Part of a small language model's weights.
Size: 14 layers, width 64.
Architecture: RMSNorm before and after each block, rotary positions, no biases in attention or MLP, tied embeddings, capped logits.
Each number is 128 + 32 x the weight over the matrix's rms, rounded and kept within 0 to 255. Layers, rows and columns count from 0. Numbers have three digits each.

# up: layer 5 MLP up, 192x64, rms 0.264, rows 61-91, columns 0-63
# down: layer 5 MLP down (transposed), 192x64, rms 0.0537, rows 61-91, columns 0-63
# gate: layer 5 MLP gate, 192x64, rms 0.254, rows 62-92, columns 0-63
up61:181145137118115093080120108180128144113096113058079174175164163182114127094112139142115134116152057100163111098112117138177143148160156076125121174151113154114172084097158133145134168069117137
down61:108131112213169122160126164151137117115152117180135121030100109113123141124133095124105079146124166143110149160135116153131074139034088138125166110108128154129119144152146141118150108177134096
gate62:133077153146157144139144062083144165133104141124092144132133120100098120172140154113105125061104191130121116075163157102107111084088070144064125135118145125107146153170081083180171158109162095
up62:105135143146102232191185098080143123113131122112172157064082124085146052136130172144120124090132159128133109128153154135050110100083077128054135158143138124117112171118111126186156101089132103
down62:140149160086154093113119163154107130163142085169156164129118157108165130108122103135143152152141088072110120152031102180142154127120158120119099092096119174105159166143162160151131085130103080
gate63:153142164136092168193108118038116118134109120167116156096171111107173122111131073145166147136124110109164131151110125125088122134094135175038179144152120139109090157120149124136074157133152125
up63:108097078119139118066122148148102124115151130095122126148113167173073145135137157174082143130127163120108131118141135154135120148148137070196079146086137145139156095131115161128152082131120122
down63:169121139153064153157132123131174105154110122206124098133117071136122133112140057105150144116106101186133120141149115144132069114128116166082167156141095123137126155118171127124116161134127123
gate64:103206153168112181150131115088127105162154124120073089136187116107138121136114150108192116128125134147080110094140105131118159082111063097098167152134166162120101138136112105059108133153140192
up64:095190171119112168120140125086144127159162106146137108126150128121148108101123146115203129136131113105115097112134113133119170084100121118096145150150138156117129106168125151057052167093132188
down64:139102105163179112130105190149124182058109137118189133101114161133085156159146103222054140152151146147131107156082181172169127174146139138110128136135107133095094152096128105157148116086181166
gate65:115141132156174133099079122157167109105119090078170166156134121160156118142111119133149008123180082103085061109144104166173214092109145121161136114151139168153133120113121094125163178130165097
up65:087129115088086110121146161074107075157152168174087121082110142100154114125113106117112194129080148135170151091121136120093051176137127111111132131113098110079172115145144137116111085146000137
down65:108120198152136145107137146191168115111112112117139139158088109132130127088111126113130021126172082156145075163181120135126171150138153093137084095129125122114142116094170150127185145115226136
gate66:160089131063131124078157116169145129128119115190122161097109161098111103161110108128125172150122113103139197122127145162104133161129063172121172095145082157032133085153161145145149116159124147
up66:121108172065144139135159119113176156143124079179119150072103177082132115127156065121151133117093116121124126123114158174107116121130046164102177098135110164048083123151116137183119115158122181
down66:094146117147145138160082131137171167137124125131097153117125136111112143111105136084152083144216125122122127168104110215121093113101144157163093068064145088118112150084151127081132139135125089
gate67:086157145145092095145151153068107100141096142087075125150165128108133144111104160183123151052126065139107140103138102125094066151119105130157112141125109129078117125085104198123161153131137142
up67:120174080145072115127136178108138129172127130128088135092197125103136139140144172161153132086107089128058084146124094203050109125093078149132160137106102093071096162056133167122140127123143165
down67:160118150162168106132184071189172165101143094165162166120100144190089116136136129140151089168082106171146118136117197090139162076128108145067116114133168127142149147180133142164094109187113139
gate68:128114178107089120130124123073062139155156180131147142167134149141094140171195142122112133203201145149122153115096129112074146157160179156158103133153149149179168123150121145121201156117085161
up68:121120118174121163114100155136108127129161112159081096091116156150182161062052169125164136107159057157124126077150175133134060111112113111182142177130119120111151124172155114139094098149127118
down68:147037161121100196129070109118145153105168047127181151115104108175106154091139114123129092148151191176180122139145133136120145138147159125141104148139129088132094105134165188121159105112095113
gate69:165147133125155138119125120160143123113191125127205142074177098113080126101101069057125162159167158149128118151095103125130177146149251117171132152151120110147151111066069147160173128081127071
up69:179122139126126119166184147132123111124070088209118139100107144125133109069148132094114173111140081087164136154157124151133091085070117076115124122133106127164125152143151132055152171085131172
down69:102129077153163093077163136101108152113085133112127100101136097124063176184154135077136083121097145170049097169096118126129168172145178148131164152148122116154098098140110141133144129135109048
gate70:090113081124088125116189135160177151069106102149093120092101111144155133074051146147125128093125115166142131141083098130174179101141114049122095102075067151098122174150081139125126168076149113
up70:133122135163077160126143110208139198111101114112034123108081109096131163166146155109151120111125136160111181133149103145139134113121070103132104094129087171087153155137074132172154134095107157
down70:156119149093143160141055112091129120119163143093180145139179173116165135129142089133125090165158178124134125154094148157121100116132151222168120145142185122165104102145135106149115113103118160
gate71:163182095147138121188122138129131134180141120079087145146108082145115056135106119136144162090165085112144156154115126105101131164094140105168157178120132137103067168184093156131129083067199125
up71:175152129141155113131077103134156123082151140130099109140163119138111159121115082133116122080132175160121005126147142147095128127140115153154108133160185136139103123185168149140101125163137105
down71:115099152124101190143164123104123117116119130158140153108153167115184156150191154141150138156150117155130197096141114103129122088168151085065131073117068096136179169071130129157105171093138096
gate72:143066149120076126140085166102131097063139156135071105161151075107140163154113171117139148132145156056121135171119182097097187158174119126097137123136127101136123116170103100020153128131134149
up72:164153142094152101045085058152108211123128115156111094110104156144159083129112077088116109122136143148152126116129114135119127074100118122111148189149094156057181098132079137183114136136108111
down72:119099111170080121166213180112196140112189121101139140134102084147117133130121148102158102145178143122153131153162173097159134106155133177101131082073096089175073146151094142062133135155143115
gate73:195078164045117139167103134145088041146071123080111122160154154134122091131122123095195185160119082155179148100150096126159119127106151135121134154140143150120094152154155196130138134121167093
up73:142128167131144079208153132086160168142121203132075109112104102147104121097153077137125129121120152142146137099083114166203068121085121186145103098078139156147058144125090134113122130102030129
down73:159149082131152123069099196151154187110108094173112126091146160135103156136138186154179144136177173174066147168085143135140124086101097215133167111116141136094148123136162135093101146154128170
gate74:148166112107151136054107157140131171096129154146133135159091174132139202087135133111113095150137060119159177125083112154220062183151148148127093140127137130088119141143082176107099156164112132
up74:117099154155163159130167169163093163120085102127127134125136151119088167097148100125136181136147056144166146171108164168129164125156184103118137086173148116083124091130100111114099111072100087
down74:115087113178056107188139109164127081147166129143111103070178092150122164108132086129100103109172186114092144153142086169082118138115074114102105148067113132126114114103136086149153101174121107
gate75:134129046112155089082133161133160097113154118033106111132109070090156161115136123172139112129110125145076108059076083086116103089154132122175113165114099171068083143087160117179176146137196092
up75:108094110090134116161076102121154124128101163021111149099093126097117173127110175092143055168124164174122115129108120116099130071115113084115107152104079183029135183121107122191124185128132133
down75:125163132158041096111129061121103151133123163214147143150068171106218113162143094076097142111104086094090114121135157127163151094136110112171159156117061085155068102142087151081148132169049125
gate76:084107085125141086068078122052106117126158201135149089067125129165094067165117129098148204130141135170131084105175144122100072079143135125140131130051175145111184085086157121160115163083186072
up76:106195140094101192098179168156170131119155109159175128112122133160106138072106118155107152104170091072134115147113144159211148058092101150191094162156198133104131057128139155099133170166168099
down76:154102094235164144075106153044068112130118141146174093129109173145095156204096078138141116158131118169123123065088153079084121105188117116120140110108093138136142174089134100178117127091073140
gate77:172161110161111155088182107137121124128181108110123086098151085151077101100131107113084114067122097148136106155106117120088184155113106108128094128147161108079081106166121086123067146143118109
up77:120162084100121125131133107120131071075108087132085093137134140158178152070143127113093121142082146148161130090157138163098151145144126123143172142156112121100117091117161155152155126132133106
down77:146155114146109142145175083113131140122155136096104085028145115118094067137079125109102108125137094141098105195107084138155111119089069139139137182121179119088122085185114109119074109148146132
gate78:124189088057105158121115163186159074129104124123155145156156121134099139126137099131127096167085113183056077151110103168128169114120107154180138134116141132189124063117144146111116150141145045
up78:125108127138137147139112167125110177137136216096176131093109142197134119133171106124035162128150099112140051137167132124149155140070162146149110153168130167130130096161119155121144136070106076
down78:137101128193140110045122098100102132178145143155122118149117098108117101074144085184161102169138170168113190149094154152113087147165147069092165140117118145143173171153093129092114165120114157
gate79:156127092181142118126167103131120124081136099106168130139121118101140095123188046097170104174141117118165084182129088155062135092093119123112107154122164194136140124127107113155123126130107107
up79:168146130080157198223075121119122072107122104072098134141154171089128151186104158091134157140110133130082156139147128053158137111116111133112152117188095173136072191114088143103134140137149131
down79:125128119181141154094158073080140149136063112136139174153124138132144082116204093104128088152128121180203092112174132165117106069073173136115074172119140169113151153145150073155112086171077134
gate80:145160075107135058104169089098120144126116194166084132151131163085095150128095165168126141132111134168109166062098112125100056135153123095072121158124102136145095128093114169138123048129115127
up80:129079155078137121103081094112125085182100176134142112077111083159144169121114161151045130147072153138166126121182195113186168126098176125124166098173138093119151119156126134094094068133079115
down80:081134108108110138119025125156107130111047171175112192123138155146139185186101063121096140056179144146128132114134128129126195160099117129125152127084102130126159148065165096152138169127069149
gate81:106103159092142140068142123134138112081117143125133151164161106153152171113112164087121140118126067124186132136153172153102189137158179176132155041151166147131163081128155117107113110162066107
up81:110103140096137108162114112094137124113129175179071128121143136108076131098143191111135153145138107120083141091129097116061127148159150180093129045125149174144168132123121172100122131141128148
down81:115140117155161111148054090150143118119049087162099142148137139102116158108113116143109084098201134135144186172118137144136092113119139072123074118114134100098185129112116143139145100093090127
gate82:174131160127129099146151116115164129120096123122163093161123098144080101094105166128122170178226122154091146185085083183082076112133104189156161155115160071142176172136133157097201114172154118
up82:117151092105174139084107079136162092136147126131163091053143167116162160124174113126061113097107095071140192138174176095147138144120123072160143098139077163096160101200166123175171139101082090
down82:096121157138090079074124131092120159115120084120134130145144086120065062110170114094131126136221130085108122142141069153061203107112137176135159096142147096104105108073092103037147148089128088
gate83:158140114143134131096128090156116167124091128107097235107113120109120134044083100099111126138176146139189097109127119156123156113189183162094101166195169085166099188161121158169081122092159106
up83:146107164112122136090081152101132111172154126190127095079111103107122168152122177115116141179130109114142118132142102153136083112096080121096115088060116089139140064154144135083199127081098110
down83:104115108159187127105158077154075112176140089087098184108096119118110112101151106090099138121111122108168103105133135128113180119186120122143135180188173126162146105111108106193110113132139082
gate84:185081159090137158097125101112180110125111131180138088155144141132115135100102050145141112122077120066167176119150149166125099169150093137129146136150162135143155090092138111117101078084115118
up84:057166133077136167195105147095089160165180105137140154094113101104101153120174169167045159180076167142063147127176153185102123078207150127103128201137084134092130145134129112119180107157181104
down84:172129158093012175126153086138172151098085118161095154087145175109084118061121060103126072162088130091139095125168096155115111083150138071094137126096188166098163168150139168119141123100190105
gate85:148097148110126159173085092142147100078140136119170209161159156195208140091071118074162160171128075142122151133135190101147080147143098126105164131108144102141124151129215120081117153060180148
up85:155131105145099140099132195171135156098108111112124117205159103122173133150095142158145125142150095163143137143142200122120151174129140194160145095190071150130163100123180179140104145149064127
down85:171180115088082084174164112042106137134170085132124061084097127152126169170140139108142123113155172090148137103135113128113118154131106127120065143102102119128191116121119164127153102175166062
gate86:153086153171124119128157095110123065152169205103079078133171141173158155153141137165148201158116114152124091140114102166128142109107118100111122134094185119084083105102121173130150097136110121
up86:152130118142116095072121164131111126083110170091139108073162183143116137131125149172130126159129081154133117128148078176167151112173163115136103154129170131110089157155121110107112082146113183
down86:129131161166158153194162141142137112151073113161138148179088124158092163187158138108115104096067134110136155139094176110092149110115167160140130089144130165127162086085147102095073119119138144
gate87:167123107103125197074129088144137079150124052139135142148132152108152151115141176142195148136144123105164097117149131087096127103091119125082110182123155141143171061195113132111123152154130103
up87:090144113117184092126176143129142095116056089113135099149172131119112143102187123139116130110176122084104118124092098091086092107164135102069125078109073076117086134167110160187098101158146089
down87:155090141110133112041082112162157149053140103122104121083126138171085114115149161080112094130142110106132111116135088117122111139172143120144142134172171114135175145226127139154131096136101150
gate88:213102095095097125128142129166118169117117195143091105090124142123117111130069140094132103062164183103132110094093109139097179071101106125125146135138116167122155127111063161128106085085082135
up88:110157085117123113189112124163155155127146147113155155088148137161092136162141137089107143102134096120144111156133120137153087058127091168154103135146141140129109113143095155096109117092155139
down88:069126129091097097103127177069099100139144080134108108153140116088093098158144105163133126184156114163113134108120130134099112210144142099147143159118118097098109133103202111135135151103184102
gate89:147123141148139117129142135178125150062045154133114188225175150176120094140150119089104130101180185150146105093174123150160122153172171128123104168135109109149118096158041206143162110077101151
up89:138168121089186154138165073117110084203125055136144154111128172130127121147146129133121118146125147173087081129154074054129155162086155185109086174038144068123104125218192098164090136141160106
down89:161097066131074149121143156138141217139120113152119145101120185182103145128123112075125126180130145077178111084060169133112101114155078118154181187130064160165197159128095134129077083057048173
gate90:172161155119148091120194113114097112131100142147127146119141100121092152151185110145125099119162155052159175056130143166129122142142122140074110196146167091149109133144104107146126162082178114
up90:144141136116109152130116085115141090153141089155171155078119124164154087110090158099114158162172081104092074121124148174135144172135118113155152162145178102114147135149094159094191062114136125
down90:121156192115091137118199154091132049127145138106131163162146068108102160156116105078109131092093154119118059056088109151114133137143129152158205163090184121146105142142156091134143110113088138
gate91:086190126110130100097129115128125147091130117109128129106114101088061093118110131132120131182116094098067201083144158133105110200132175114108134150121091177102198150172224084099122115113152121
up91:145068182173152113181097146109114085096104186117122139125103149127183128147137102170143088112188208077139096130158150184117146162090150106119114100133209113101123134171121134162193151163114100
down91:137131201185124114072115107148174110137190124130090158180157099109099024104121121056109085134140175160151088078143069155169149107118174123149211121122150146133132176184179158128137124093184092
gate92:174127121150172142115115185101142078135115150148094139202120101112168152138167163067082132183138118113101116135155118096122146127145148126126171104191129032149126117159132126055133113086166134